config = dict(
    n_layer=15,
    d_model=96,
    n_head=2,
    n_kv_head=2,
    head_dim=32,
    d_mlp=576,
    vocab_size=4010,
    activation='gelu',
    norm='layernorm',
    norm_place='pre',
    norm_eps=1e-06,
    positions='rope',
    rope_base=10000.0,
    rope_fraction=1.0,
    qk_norm=False,
    attn_scale=0.177,
    bias='none',
    tie_embeddings=False,
    parallel_block=False,
    init='trunc',
    init_std_qkv=0.125,
    init_std_o=0.0279,
    init_std_up=0.125,
    init_std_down=0.00931,
    optimizer='soap_variant',
    lr=0.00484,
    lr_mult_o=1.41,
    beta1=0.95,
    beta2=0.95,
    lr_head=0.0112,
    grad_clip=1.0,
    warmup_steps=200,
    schedule='wsd',
    decay_fraction=0.765,
    decay_shape='linear',
    final_lr_fraction=0.0,
    batch_tokens=[16384, 32768, 65536],
    seq_len=1024,
    doc_mask=True,
    train_tokens=92520000,
    steps=2961,
    dataset='wikipedia_en',
)
Each number is 500 + 40 x the weight over its row's rms, rounded and kept within 0 to 999. Layers, rows and columns count from 0. Numbers have three digits each. The size before them is the row's rms in percent of the matrix's.

# layer 10 MLP up, 576x96, rms 0.183, rows 247-391, columns 0-95
100:527507545477436458496526552495446531542486569491538506516487482509507543472527538534542512541409514503537454503494516491462464474395486516508448477457489518557520514586480551504498442494491434518543551417504563476490481428487556377564471482514498473482434558462527452519515520493470456508
092:515444532588513588468525531509435506456494524499535497502491500471521550466508433478471468477444508465477465521547444497511504522500513377565596477517508487485448466514543518515483519496504484557539498520550490484561490535530466514472477502432569482457448449526461460622455529513511542556
110:501483483429489501458523482501512547500473455515478451566486570562503475478490479500440523555567569493511448424524478533542531489491514503517528515461485513518456523458445456436429467487582481500477425525489556581500436506421479519514448525557482529558490473554592494433508475500531550457
092:513515517512484472482464506491422537475498535449499527545471456487483477484545475519526481611535438515420487455519552505440441451550525443509477498446439449516544454526440498521478512439525522492504586499516469459488532524541518526432505502401467503464503497416438445576507432475533506511
098:528464503525486567508471545525475525520531445490505534499448461435477474514513579454506447463507485490482521485558369487481480527473497502561497571512433524553516507513469498572532533455451520531473460592543544434454548447545482439442480534526431492449523446461456500461507494531447496519
109:449560467483554405549482481486448537566492484471453496537593486483506471469513525484518516596470524455500437493436466445567529530434568494462483487446506484503519524489437551519555496481530487517571503548525544493530488479458455476508520486488487483424470539434518521566503599493534483473
102:567565466523541534499456479560504453496508516428470470482523550519614508505503507516532498550542511470489500496449366500500377554524514491555470558481547461521480494539533539502543545560507479523449557418486494485544502480526454474467535484494507546476550529507517524477506495446475536441
097:589483470478521490409446477504540612503431509507514497554536501559460438460467477537461469533519527510509489491536446420512497496566456507537464502597478453497524515571486502464505507530512483537562559514486515560472501559491511450519505577476490498515501501480533477503445544477382514486
102:458562532440544483479509511505484429499483484449469471538507487503557553475540510509496518478379569486507487489482596507530498585506512513527470542524530508552452488486463436492487477495476450504497465487456477482483557466506566541502561407564493508493530533483528557451539472544515465375
091:539480551572487413492582534492532485469550500585464439514465523489479430529507519503466503441490477484506453551567542472485476565495421505572467502473463468561471455494564498458526490474501501541501576476554493466407468517461518516533460477510477422500476528525543538471552523555484558486
094:569550514532442423478478532493488542571637535500531539493482410508504504468545513493513435523466477447470490515521504558502592498436449494476469467540438536515503498514516556504482471493525522442448580489490559491540579509503493469503524479493516521531504463430564507537568461489509470513
096:490454435517485503516537509465476484566415455465505530517484432507513470517526552466513495564522554423517553411491510407478470519462567585534539498555446542499484483487513481504530453488487511533521506533476446416443511474505512497480568512533542493521495439432480475455435574464457546491
097:426545508510480559493448480564455497546550502452481475492491508504517496452506462420487476473561531491536547481494450447488488456473591438517499533491547516510510489501486483550407462492559577518477495489438521420548527533507528528430527548456572481527467465504411515514501519442436435527
109:433499479508456481473459502525504589550475480551476415531493489520519496463424517415541482530533511444446536425524541509538503554509513526492567494523481563475517549493458455497434478465511503501435549526470490513503477530491482502477508494522531519495562562393472538554587458482550573445
103:521568516466473527514573475480539543520497512451476501437489546549448505452492501487449503504471427405543484470518506514509518544518447459532445548535479479490503550524491464554492547510541552509530551504428584448402558467556526447479537465528517554445476432561546458554539524491510504494
112:558449560526509483524465455428540545568438447528526492445504488535525487524520489427432537444528562537532489458463484544486475395467422478450482544496454501462553518506462450499497503599520493570509571526518513448435511515525532475497460492515481524452534555549529491513482534464529526533
110:488453500527489520510449578522493495471522491448507432511446514391468477487501493527546528461436467595570474490508516543544503474487498485511514497478514488593417547533491479465451474496477487524550472497526461487480508502597482475489438476539504505399488464545520428504564538573452562492
094:495466479553502563539457580459453471528513515473449476517517445527462530491441485484539447575496547481439447529482440512529409510507481475521515541490544457564534434488533567572536486500518513502464469498503474536506502508470616490556551425507475468499481545464484485584466513497517491583
100:516518502526545558470514482513510486503447528451529497487526517515449517482459450450465476490487515522410425513501573550452472465501519485506492432517505534517496490572554542503584523460454586577439525485512516605513535522474513495546502534483398480462477474546469525495527436408503463452
098:524504451539492504556445569482513443534515478427498459497436488541494502434466489530461496569430520505425485480566492479505496458530502499439499562451496529458520479521449534551520489562528441526547470528416574572480520493490428495477490468565528564437489521555564529534535530460468503468
100:553491447496468490474494508522517509492561561393435520576543510501479492460503487472503522480540464409505522414493463425555532514541436446514534512468535515524415546495471509583496512500465538530446570500443498525598521429498486500498459439501568516455490481555475506524477522514499494509
101:466497605438541409473545551516503501470542575547483502542496524514548511500581537488531567518434478499562503493510543479426544446471539489499486525518487534446525499478430560454475484413496500486449530491485470494481510518500490466419452475457429493431537504426529455489531482539526472469
091:519496479552396527515501526430502441468527472424510452596516507464572553523538437514440506539565501559517535466509504418507525494432473456533586524486542551464488485474538517498472500605520507507468460550483508555493461495472509546484483502513545525551497509442538507491447527481517474434
101:586612520501529479529522481563504469525546465441544479514490510518435481469530484482508505525628544492498459447473490443479435515527426415464535460511543459465499462519579472453449480582594515514505488493519507554450457548501521501491530489487518488494502496533472452519428496512519490502
097:534450524511564559562472560513509461515527444430484477550515489535525456527550520515562542516395580606457465475479552472539489502485456478488508475546538473505582453511516511533460467466488452535478483504477532508562540512417488454455473457565430512560496522531508459524489477531488531479
104:480539482491484545485466542482494410470517536458576493554476534473546466473451529499474477485591594503415485481561542538508520442517512473469447554460532525511516486500460439514522489511532504544514496466467490492556532488459498493578483495490520509470487373529464561419498546423463499457
110:451563485538540523499478548584558452472439498458509468547515463547528480558477576510451405473516535483459501491496462538469460433470514480504513483512462607530537460476487563460493432456550547526506522505509471448476505443501432559495507547494516487455500435492529500428545484487427459516
098:520477569452520420500472555527508571515452492520545549522552498514441433497524518397458530469480540520536463485492552474519411513486427497478497520503441515516478504535492484418583436456470479486484462480494488483475516542485515541482491543527583570521500487456483508597510488547532570539
093:475476474521551560447509603506508525476519461458475459584552446512533483470528476499576507496440489489500501504532430490474524444524528554544458438525486580512434508556549512504466570532485507534495501510472503444529570521514477420413549520519504518523485479499517574558504455413472498474
099:554462458508500473461459557534483541519498525552486464474505519504537529456552495458528580474588509450497510492474552510465472466494506521484549493501574492487506509414431481500528384537447477541458504534481477452513444530495569541482466496546596440468498495492479457503413527465521571441
096:514501488513573508384505533510511472484479502473489460445530492475479429478486585489438510541477489456520473489504514519462507513494572537489477459514435409468492511518423526531546512428457474536454533519486546470440530555551416491506466493485468576405541539474544571534512465454510514483
103:543494542502530514495447430499515528483464493510498531498462472444480488510468484555556489496529466477542556468523466501527523464482439456505510492538527519516480466565569499551518538563515566504431485444577457508457463520525389509513543395465524486490441527466448428512540503558565492408
106:439516590509467467572498541522450529473481379527477555495414486489471452468559467564540485563495560529523435545543490490451543496528488511515478488525493560509566554528454527482509505481476428501489525515503556494489487541500576522452528469465501409507501478445443509448524554529530481505
098:503462514569525473484559453539421519527497504500524460556529485447488460560487467514497524509536542531469524555431542512499484469495564453487412425563501551531479477500494470466578502465508543486447485403479534446502473515534398460455505555497532470528529448510515516567543540514492503582
099:451505553470473492403485563443521478444468511471590536486453499531509466482473517478537486510519493516499459501476575466528569494490500509477552521462472559487513519529498473599532550491447578550497528449558534526409522544498525419496554558529538447532401486459509466533497527491499512486
103:517490557482523516537505489539492478504539467491541482503444491541523481452507543477570478486511564516500578613536509466469487521484488537500450454563502461537525555493507477506552517620495501448428374499564527551547476501571517563513492475563456548489480498514434554516511502498498470505
100:380471496495501554491495482381498529493517484508523510463499460443521481581497490474535466463453499538533448450559487482519525441577445497486525509533521479540463531433526463527527508462441529589522456439422502460494457504525444491464547511508485468565507481430515543515458480457558523509
105:515513444514491523479501623435478478468460506432550493476511510494446493528464511525565501501456470500492513473483469502466525511502456511470499533510462476566579448582575564514521529490470498508516520471483481469484488584498446494554464519499482531568429354530534459462516458458486534459
102:468420440516586482515499451541523485504536491481538449513540443552514494415465514564488521453439546527504507507446482523404494477390452482505489468477511484525416533452465522461509509561452493517505503509492557519450522542568532498530507548470538519451486521511454511527533617470522506512
105:405409570482522512552546583505549507468547508493569559522471526455566456430560530501499550523522517534522455539477493511502493532518441460478442484554492447526526481513401477477504444529416489501466473507514438436450446534523467489485448509474525489555568468479480510509469489513521473514
106:515500447500489463502472398442548501527487422489571507495531456539528482440451508545476436524507492543513421537461459473550513517471469515502538545485515479529541524476524533474506475442514532490460535514541471488538474559406567457447465548483572396414468517501477491567507474502483519545
107:476588508581454527524479520500506468465526464461535485451528501520509457449506462482507510535553515521529513568540462460445492491518504414479548444582481508487494520572454540427478439436495489538485484458534543441460512572519439465447548537487543533589513472537505493435478456507442548509
096:479493483472458481538414468500468498526618498512576502568527566596456556435525479507500483567570536530528534538429512430478530454545533464523510497550540451518515488483479536534536518490487579479482501469521545478448476556488501511517450537485538419515441559512530510492466506469494546520
091:532504557488410567551453493500501553489503525487541486496449538501426509478548530475459457514528524455471557449478498544502471497486439521544447497451536457540463509453547436474506499478548504634449539471487463492515433463522533530474463547575520527424503426543490484516502486483585487501
095:499472459463489501418505488474506504486473559516477499393504574446539561540494533495550489491442588575559442526511519519487478442453471525522519519522506550461547454416421533555484525504501472515520512573518541559434456469519513485487480485525543414533482536438502501440525484471537510479
099:481462493473488522521515461478501515436534422529538443589453454474556509515537575531529469473566561523530558537507508508491488586393570427525497499530461517486495507466505486473530507525435528482576472468483450492502446418535504463519560483507490448524510481523522513423478441451539496541
104:497495474458565564434529424489518450481555469469471474499541463454562501447570558475484491517561508491497463534533443545519561455529524444527473474469574547499548495516478557529478527501461566502505533551479505463443405541503487528487581435458537475493442536450543534554477554479493501481
091:554532511415493444534500524580551523483525475486537490525493503542474490457439539528514504529523515484497453416540509599491511601503509573489444491478515439591483533514471440423448529512513536465418519472513461433508442491506452515509504504500481462512458481510551555564504501468533446464
101:494481489537491494487498402498492447458465473539514458615505508439499468485482522477502562562487545541481437448476464495481521472475472493492511496574558470519447480456515546427552531496522552471519549441475497540442541477527487440517495507543511576430528531549477456486561464412491576526
100:503487472485503541515449548525499544488481547514486453561439474443546470512526551475514530467518540517490468487569426498481499569495516532507492541572555528498424407449492473375484403481509475530510539495503564546439524540483458506512473502443517509591485470453529459482548534483501551509
101:532535456530474498478468543455553493460578462504534518528577397516467432481509515502476546543497464533534448453474451542525403502551594459460438452464526526517545483516460460492522520555535474487476535484478500488523517509457476459578555476517454502444552552568492476480473529489541558472
096:452456406450480514500523468533486491424487541477449437487526503505544507464511430469496500465595613551502475460501460524495555511461483441476498467496517544534449451511558528408514483566495463418472491511534451576534494547533542507474466519468518465503454506455497528555457542525497466521
084:455477457483562543507512566491410524485531535397438495590471435496512547496515502473463512518596536501459440462472537492471513497428433475466570471508441443472524506482467538536495495529446469500467458521551456457557521546520507481471490521499500506524474514509458448539461567458551449456
108:508524535516400536476491530528572497481486519481467575514461561547527474496524598508453445503510526497472474506523495570521469442536517509531545484448422460505496467460526530492508535529544466462541450540526606461549477506437456530460495486511541502460545458523458432540555513444523460422
099:506480483481485462528475502514468518488517507524472458575509536553506518539501584398449542496558490582506577485455438520410534501461481521551483495532519460489465518472485522558466499490495518445485539471467514484554469587483541507451504490517490418469491535401526507524480467516496590595
109:534566459539511512480488502516510492532441485514465509480416470516458439539540492448427473452478558465551520503515521501487639500468543463533506502528501509551615582513511555545510492500510561491463534483541438490462551536525490470484428487508482486467498488517513452402556447475489476515
105:575507552548447521417515522482571534515528568527494504492521533484563473510485496454468445471463492538449497532476456483543488474479546451492509608529473462553511459557540489490489457505485558542495530473513546524479529484507536502393465467482511503438464639506546470534526493489456505443
093:485447474409529497511430490485477491489536523532477515524545581521489477523422471505569484577480472483471480520420509470511457510522490493513529499514511464545500443541551427539467471521549529543515472490483483475470476464432506397483514552517516563537494437452553580481555595463468503446
101:522555506464464476521511482527576503454533503521547471504572512526463458518481561454560514520522442560522477528546485625473466484437426410482472496491490515515545435493426511509471468494515525466455536546491531481426479507493478415489508512439548490477549503533483508452486447582516520435
108:436393506440451416503562554567404558449526473546592497473512510478500461465534509485477458498490535518479462511514526465474419550431407482572529473540469479505508472453502521534513527529555517457475463523488452478549515504499469526438469554508508539510495517461463517458525525493499540523
101:480374452477516513511531528535503499443524511481574514478495463437496523444524534553465442522402504542486427508525518525496503582492460497520549553499521532582485551539557540521492525434482569459572484468525471487489457435527459471470470549483469486531470456519585511531471538507533522503
097:581437496484518500519484520476497463567497518432395449464526512559447487460582487512466510498483567540532548478491587481492538541490499457562541488465453519480494515594517483468483421583550494495528447523572514489501451487529468478486474549503536527491498494602496486467516524487500555451
111:487521521519502494557437561503542520489505537490547497462497515511513504566452538474400516484565536493543525560472437588483584470483480463536452559552377487509485434473446503523466560537478491523536461454490460478498463498407488536494485466536470476501564534474485455482517531506547446529
097:511527540481471561446505547458470517431480462427409505566487555443554479441529457490512413521547476463518450484520504506489521536487432500498491555477549564505514546492530539527508495452534566529445438455474519468498533459515462470507539515519474443502459437447491588527484404505532521510
098:437489475498506517536423518500467549479491506497455436581489496528513540483612532479477507460491484557458516529496432474443489534452552508544498481471550467447511501486435518468518534507521497471515480498420598534484485495439544474453521499552599409508553457546490489538470506539502424523
099:501499511459517543486454563528497567448464492461464446457592568520501449490529546455590518500554495524484527457438499516452530479503476439516490582506454513536472583560487475522503484525506456489504419531479471578399488521493469507526543465496519456537499536478443506463532511495444541426
095:469585463497548466426496519473580560445520386498583473448474498484512519463465525474537524452488501574499423451453537504552502436512506466443474497507517574474530477487521473545498416485461570486526519545526530501487506448533517485533519511481477482467486528456466535484488498433493596481
097:482546420485526545440501479474526526491416451516551530531509547551479508493482495493428598431542521539528499523479494486504547555522430478545498473443543567523546529461497431508434505494488519533529609438542503505410462526535514461470518464520512509484445499440483423471499508535474501475
108:504544567523471502546500521499521581506493437556476437461514563445528461501581485483506503461520493490516448572483469452542521485468528479535470476508452569520552512557433507465524505513503548480580522511472480570475456512453527496447434502535531419508519503434484414478472492397447507510
096:528502547569484468519526477532542472578483400530489544504529496550534459519566473509461455556465577507510490450465464530484492544539478513467475572498566514511504414521518505442550511504479491555552477449499475461511496438510537470539597468520466474450522470500410440424490473523507443507
095:498512507495537528478409492500542520460451411522452473479477501527447504532492512522489530491433468470529465543448475469450505522473541618508416535494529477479485504536422517485510507494335558540479470522508527478525473464493506480432554482505501514498489434529548432517529482455492524455
094:511461547453552485469479532489485575452585501510511440450475450477623444522460460559513480530517506571522457511546520412468479473542507509476483517465551478473536414484531512461473478522552483497490598509495489492467516514504458522465514476531562462504494466500574526566431493479522535566
099:502484508405520487508478500470543496465478554473493497510576549523399518506495530478584494521474517538463507514520496479497516528452529554484544565562425527516436467513514474510521505531554484387547468412565507471457502469471491464571487519547517484474511429421537490514553521507584519493
103:550451508493513455481455441458561519487413530486496496557542533544474452463472500461565442427531473432520480502495467570513494489434440516548486486477496574453475532561557419491454505552478602512520458543536533517449477493536519509495452518446493506473534488496538485479517525417438517534
100:493497478521532491532482457574500500430473591539533518418497539526464506504473523469493501509545474467526503512466488475505449473580548466540419533536515467536580430521528535468454406494478534497496543483456486453508564484482492497505514543576520498515501545390484508521534493384442478503
088:576532544491496474493466559456464586471525515487522498502473514521503528552556484510500425486504470508514459522515465486516413511472412482450523436408475484518507411566498482544488520463540507450558581474499553489510500538422529575553566530491474507482461502443501534454480516457552518445
093:561502549482573491520563557441493415509486458472454468558441506508494479534572506477521484516505439579430569476514530537443467528466461462565449490482469538494575577517486539482488507558452465532435517495513531459524522464552520490455500481523520588528562480461507447531462505494519517454
105:478495398484541493547500497541499466481530491482536513481572486477505486432453506528597475553546486533509538469529498600513485450479440443517537475422524502532427541486502504533578519450483518501438456414534583539453471445469528457481527533480480509523513459505503529480572544547487465474
105:463552542485519516527497545550504496455468475559452518426429558551523450460445511524507483556524579399501487494497437494469470508563494470591440467479474454490513511480426454512454538549509513494473487550484479399480470477519483485525487571515491506510494532450428515467522525407506493532
114:519585503440524509534559541505469594461399458453583433533494503487467468467511581488539485535504490461445535537461475457549483542496499477524522515530563516478514444468521470528544487495466528457512524569551506546491428523492477506451482507509423481494584544523539506470537522499421545470
110:443395534522566521545531568544482490472460481499536484590456432468555512416449514483512522445513503498514461494574484503480464538474457430560498472533511453497512516543459522528523467499528592523490472510544488479539505514501469518553393511462532484540508484559541457421502533508472472544
100:539534517544535479481453531492579540495459491515431466477538497565502573452467546451549474452542449521499459470487529575526464507449474495453494448532510503496498444440436539571504487579501499501501487464509492469404543502423523465483453502511480526520478451462558486595565560499461481543
087:467480463557514537567480526450526477519456486531531470594458456434500507578541478457535493512529502453463532489517520496474448467454480497469566540493566511527557495509529450513416525572494555484376539485457493492561449502521551417536471498486472465483485521512499494464479548513411465511
094:469458494501550499545494473549488506506511522516500475483452523504515474485508488497466467523495604521551485484440471510457393550521422561412480523566436396543520512537469458483541494548472460536511467493542550562563536480571503582502513493489522514426480455538541489522565449514491497513
095:584543451468496487471453479470479488466560515409527415442521515492473521515430426526466490601496469466412521529519495436519536494514442476595529466477472517504468565483493527514517476504461471513523451541528492511507448536495497538538491547488480563565505520437458494541550574498529491548
099:464526527497541552535487441472491499507528437442498532517452460498514466524555539474418439520518519543512521486512432513475440475542520492507444478548520441467388499570513507529503464497579546495466445504518496470495502535488534465505497486502504484578551536478600565458500617469455537482
096:429521535524524498492484472469481465486551527552457439565546587499453495575453539472501513557542519459493471533552551567500546445539463488466524493460480498562478449519481511434536494505506515441514531448483542495522487487525516450541431523497507427424566465492513417485578443557508496452
107:537538454400468502467457510485522478498566515528535517484566509567458481478509507468436497559434504471448484485454487508480466525504502494463503508578542493511499499522568415484498511455556461554483492470451445611524505417464504517555510558492548463496537406453498503510483531496448578506
109:495509494498523467532407580485519543476527464543561512434534505490610472496515521517454480539574449450492479503463560559516506487492539488492442519492523485494526535533491535504520440525476513557521560542455495497502469524460483403546537517561434486451593492554498584506529492438550485465
096:465517562554477515494476474492490499493472392492461518570523538534540531457497547397475566592479549557431471537458490484460437470450484506482547476528496498483436448528495547531534525494529572480519418500500527486545552438518554461502513466488551545553474439507525468497516465541515476454
103:499604494488550484547514462529540542528441551477530530505507479438552427454510537482559518465515538447525532481569547497429472503524483476551528491540463444505461497520508405492546503510497513486538454443541611447484503526460552541402484467524499569541532480523565518490519485474496497535
106:482559615520490447520504510508478514451489609493496489478497510583442500470479481422459532434502517526521499506504504537497531481435467466542520509523481597569528492434497627494515468461477492505502536555564507432469484468508530568523481539490503541479562521527514493471551534535538529493
104:498504454522523519466497526480455552492421548474500489453453466484509482512480522541549522513454467514547487490496512454599505470458450491459465513489505525542503459566572443472530521612487504514519496505485435481379534522496508485462490501498477473522510359554488507558531472506461585468
102:449536520502470477501526600527513475499497526483510463417473465433544446490496545565469523530466534514553422464554515537560537509432477499457553511446473516414503477482421536563535585513504521500467427545542503513466546529471508489447452487431525485446507517528448516486570487475502510456
095:480568511525549522432446507455602573492521481559518466483494540464512470513454555512566452522479552539533464490495513477493486514457475500515541407487477472455526532582479519471371568477483519509534464533471500505535461551533499431559450449522549505490533472511493438476500513560518460482
101:466441524509512521456496505466440530531408516502405550525436482444514498502585505473495476581470591519504515504508474523486548558506451509543462456506535551516490449482566517489529494471471559456458489535443547451473532555544499492457507428460547598533539483523492437540502489503533468530
101:550536468502524506495460471465588508522575513544510469447514462541487470511444536487490454544523383463489413514493490511536506611517535454484456446394527502542440518510488532521532516484455561548547518473460549478513545473545500453422464499517538523547511462504475507562521503465506464480
099:540494515526476541556475471498455475542508541432442483540476529489445521489521529497500448550485532492486482533451491462493495481445548459508539517467466464462493496499601530562529534566540507557477486532405544423483488496555529516533493558535578522495526561363528466470501474445531449514
106:519454586406544474543467433491538507450573438474489523445482540531568403490484565549478463503485496489483521501542581491490537454508436491487456513495484562515529536493524477486546503519490458529427431490425432549458502522566477499479481458499489522446527450458533489505544513465467522458
082:596526489527465522445464556415489502511503517483418437485477526564554553499560515467439481466471482493499547504496460485511537529488454454498526475535514526499511497513501513550510497508545452534517527476453527528507499468609627502462417584485578492494446495565478510510506510527455488455
106:412471494525464509562497503487532427499506484465537508518474433544513480497532511515452583471466533596487528546513480489520548493417462561453465501533533465574450483480497465458518485453382486455565437479511513563503499472501502501511451485456504433459492479513526489521600550499561507518
081:472485483512470531453544484458474455475570500491516470462466534474474555504522462546503493558553598520548506431485453463519509512477464443581566515521563576496508507398459499487534480481515486598569527491471534460508444486483530502485578474509468483493451502500502401522498480440439517534
096:524460483425482481447536554478538452538440495519539509562543479433490438509424450515504446536459501448459470495522577472532531415507495477499424522484506481530510521478523463460536533497497539562453476513496428564530539453446511494505471530537484482556565438522505467406534490445441509458
117:604476497476531462447521523544525497472506548493451457495440538506428551550474509477535493525478513537468493478438503611485441477486501484519542464453509529551552532511568561446537475448479490584502510512493502473498489493524542451504493413573507516472412511472561506561542461497460509432
096:464438432519477520495463487539535584494585507449506465443437540580486456454506474530451540458477543539572508434476519505431481494477519554502452562436486487509549499509455480421472514541477446566468457512455462506494514487501560537498518508506546510528507531438459582524463495465481565533
100:502383513512543503440474568489502527493530412487494493514512528507534490474501468481534476536492564494452498492544434490503511531487422535531467510509492555446508429422491467567517463506544523568506519496420532549483384492479433448516447541474517490545535469468472556492534573515519464541
090:455535458543455509489463462471526526480475497502582441476502493503533541526467531495465547522500446533457511493528471555565439471496550482485527424501464556451428488556476528494623478470519500491445589460507568478474501472534578556471576521522548494501481489415464496516521461448518538488
088:515529522492523448529550522556517514535499440481413473429476517495476578524545480500518509537501499482570396512495546512496475589517485474506495581476523523526469496490427587559496472533542503500524530538438407425484465460480555513446592465465505530534528490490484479514521503521549462542
110:488449530533537501510369521530486498538440510533569607480512509561509572428497490496516516493495477551538483495510557480456450464523493455542493424503545493552489485542516472446550468544427525547455474539451512514510472484604498464509525481501466550545510489541518487504525437430449479499
104:461488540505559521586486455499490475496488564443520439535486450508498467455506532458528548518448529560510511508556544603482517382523553499425451503500487439525484498455464564438463472518508511510444527480511527484469489493575530447498437508502502472458587513538478473494453471466567524467
095:480501536482456507504489484577496502420489511509446450505499438473518521437486504470537526506477489454645471424490487507460532493504511450492533585490474513471581424502457452510516429469459500425477429472540551537449472504559515485521526470508481512448575480528423498524531540516485491535
099:593424474508498473471485511564500601496457514525488529453441471516525486510499565416512470499515539481547521542470542482533426480563510530447581464546543531504458456489491586532471563501484509488430495462561557493569532549533481471510506484520489514453487470461546471538534488553464561474
104:444568547504456493491547463577533566485491543556472434570513525533510494498544433414518457498516554436555478485498539567464485502508551468547467475494555529524511533515468530489460452518593515500546494556533449443521546467529480528512471454551510516481487474506455452448498556483504405537
104:466503562627515492504445524467462477472483507459521501542419491586487528439492565425480525568538450482497490530526524499515376493536467518494492445504542476481486515489512437476542493469429544570512529439455520542515482449486532459531517457485462501476447517512569532473536517510506440482
094:543535577449549504495414451485444519514470530493515486501530471534539467454557502517528610557545448417526461446520525489510491517503485468435471486496510518488523519460502466519522531521502462476543535550482526417470507477507551472536539445507486492395471462467623468524565481510546502480
092:497500472498470456497509517541495562473524545459486472562541515531510597445410518509483504557528550405486494519503479491526523525412483535511484483514495487549519535488511500449528485465491550555448519504585477489449519550470477597470521507582521486485504384425489449472440555517493523516
102:487496532536593522489525475528527517520486496537524461562392540492531488456533499488458486555494494518601539520502522474570545461512487506422545448497518450506451513513495489524469427494529558507509478591548507479477528482446512528500514476504531400450452477504500490544568441490413564450
101:498496479522563432472569628566386515480433571484538506460497517534539498507546498519491459495468547559450498491560499502532521527511447487521554545488504509468518446492522590549467485511464531431552489539519490487513449517468503480462478512529478524442460502495508474399467530527460457481
091:520548547469420474492457489474506513479498470449497515505400498549485450506490509488528457588484475529467589527467489491431504508472516472397591427569560519595515486555520478438519459563440531458481586496528524469457499495467462457533479506471517488515538520524495524512507458515531512505
097:593554400488519436466509577550488508447568405445527454505473502523478533429548544528455480495432492501496530540525500482459494528537486505519487467511500510540521500483519501475506453516481486458478497497580519493464471576458479519530470460412483505491493452471558543491513596566465499567
102:487494566550507464566457515499564523516479514565525432444512535476446473519463537431489530527479495521523471488518450553479477509498442515472539426465521490463502516601497549524560549523528484478454504504504467496507538546521531475598464545575426511446494420496452437446466505455547511555
099:512544445511442532481545427531494554471576493434508465512468521572474467437555544454451524570458470567507526468486519506480537450513434492421473456463566518482492518519487467427518484468518499536432481499489481483533556551468472472585415535527530514462513528526457502483487524509480590467
109:505498495513450553467542617418621509548484552487448432539498456543506480514585514520515479458573522487567482489489487426514527510432501547417517537494499498476526479510479489499537510512486549539504540501508487489501405508532437529488470483441494472460499542473567492485505495489444443545
097:502444512483548428512501597535519465498478439486486389499515463560495452434463504467568451474602493481516477506501488510531567474442458469501505559430539540461496478502479442499501534527501497495445558544557510479422472559430440502551472498543470500513520524505487543485528434510469536511
103:516460491537470537548546440478461464463474560508487520503509473514473526627512507473438445525499441503503462439514527509531528518536463533534501483518492492506469491438518486476518496536558510525457543494627434481517429524508489494509435475525510511558498465428484485505572626459498430500
093:519548568474513485444523513563563536493537528433443487549480528548490534437464488501471507522491521528517558477456513477484532464554495486513522554525547490499441540525468476481516544611482448507505558570522588533485489497515456492562505552506478496530488465555407496410394513506474524522
093:497562550476470488503536487509517484489535529494504461536481529518490539539517502482403518508420540492469397491425435511441545508522518509477494513434525516509445513486488501589418426520490549455447489411510486484487464453543462477475474426562442441438521553545550542502522509519515518469
095:582474477475547491502564418571429529475498553472499477536448483451526424512476508489489544496470502507442531531502470565430509591505502418528553509564484451525467455531445530532489513509496510426505504526483553501500503529491507456393506502553523598525484538548528487478514500466471513441
092:558414445517463481510487402517449541486421443475495504490562489527515487437524465535464522563453547527494479520509527504526538469509465465428570488525499473464488528494531502457483503549469495506509498487493579452506475459391599539528492483534525503497469502529555399458456520468550454511
092:511520590481441497441541599520461503501464530496493523427480471505490505505566545500516560450502503432437484529558415482523529538494513511508494554471512479496528470527423496421535496511487455600501519414528534507533520518457449466436486499534519487478521532445468550482564541485486570451
089:533511529484561619491456512515516487452548436480508506533503479468446531618496463460518483529451507505529444477535557488479517494522482481539516481489610503470510413472469518489505480500517458515521489501448624438505465497527505521447441535427527497441498570445498478482476479530481546521
107:522520484494450544557394524480576534559527457488535465512513456527514498469503496500523553564452512495494571504499472433542430593541484496546529459466424533525531428498458432513459557492496517510529416518508524422491483542460507455521493488463508443437481482532493450516471512460486574472
091:438458530536501427486478455526529420480547580431480496463500475562537494516534590528477490511496495461483511491562448517471512459454530506514544543492562551451439562513480441473474477492473446510459528408558488459429461523522516488410550499503543528504442486426483486437511491496496501539
103:476485534539531375415494516466531432469521542486512523536469472513552491513520529492531497499497470495548475508468475544506499512533496483580509431515490442525489556491555533597476510531541507570454463532531503485494443518461492563458495480445560425519529508529510499380507494461406480517
101:509540496537515508547465534483531565512470457536491524457441473564494529505580505474485510494453544593498510578505577495534451480533501576509429449481483488560428516515480527551509541533458560554528490497446513568460483430394548487484509419496550502442485481528511548489504472492494538482
093:554525523564515535537515461404424561465446487502537480529505478527472531451558568461473489439414396486471513439507454499532493456551457447463499476530541437539522463490495463538521480541541478511514547470473493521493554480535511513429472508471557470510459574458502506524542581500519464471
102:501548497509447510496467546583607478529523490521493473478517462455460519486482512537489602496480490453546381471516533499455442460507428502513539488538430519515542433514425504473516477472531474531507484453478451504508524475512467530455565565564567559438488490445485458540538495521509538489
100:470503493446435557505493452426437501579562479478471456512540522530548483457497445448485472530499459443567514525576501515501434489553529397463500577501496512525495485454453504582489493486536445499458451555465488562468458533464548545498483512554471501523460498475451562503491580476499499484
099:484478531511496509557566496411473526504512452464497511444528476493438445433573526531449443545530556492535420509463565511456486488525502535534452517505529562499534442469545528415453580551541525449503516499495542477502453468501500477485508541521502462490530475605557451531499486441571500492
090:521532501466431507517491556531596569543523500456448439465521581480559509505555461472501483469465540501473477507531487478470502504508554438465532442508557469438537461435524620544543547521498472486564491496515464554491536560470470485477497510496495469534442487486490432463519565412495493471
112:540533491434406443502520528537459517464445528482534508490452482560485523430484527438566532496517475510537484529503505526506545463439487510488496530484521542514501547521496491524556573477607477510466519469599546475524524440463522461446528564524495535432434479538536552493527484417515574494
096:477433579514483433549485484489524519427492524425462472531517468486488442580460536496484580540500472493431449536454514517472575556514425507480500555506537489533449489474560500456516507487506542469491548491577464532486518549467472525543527482493507532454439534494510576477475551459507553592
104:507433469521472563589442411563510582484524484505503524489505498472517480488545507451562539437484526524572457457476490502443448451494451501433541543565513449480544485503495463453475461526540487481528417573489539476449518519548506478585515482450518493503485455482515488541502575439453493506
110:509519534491472463516561525482537525500543515491555520429480486530499499566470478536541469443463500401404476514490452444512552507489507510478518521552477481661581498516477496527463551533458514525478489487506470434464493565523490492451422475517476509502451493480521519422477560492442537517
102:538476530425551476568488527527516451594518525425495500521444514534539532445528513555511528478499504521510512510474537517473490486544449464521509558517516496552606457467510534490446523456467518503444451512532426511555399496517512446495467501472491468506511507411444524464453591572485527471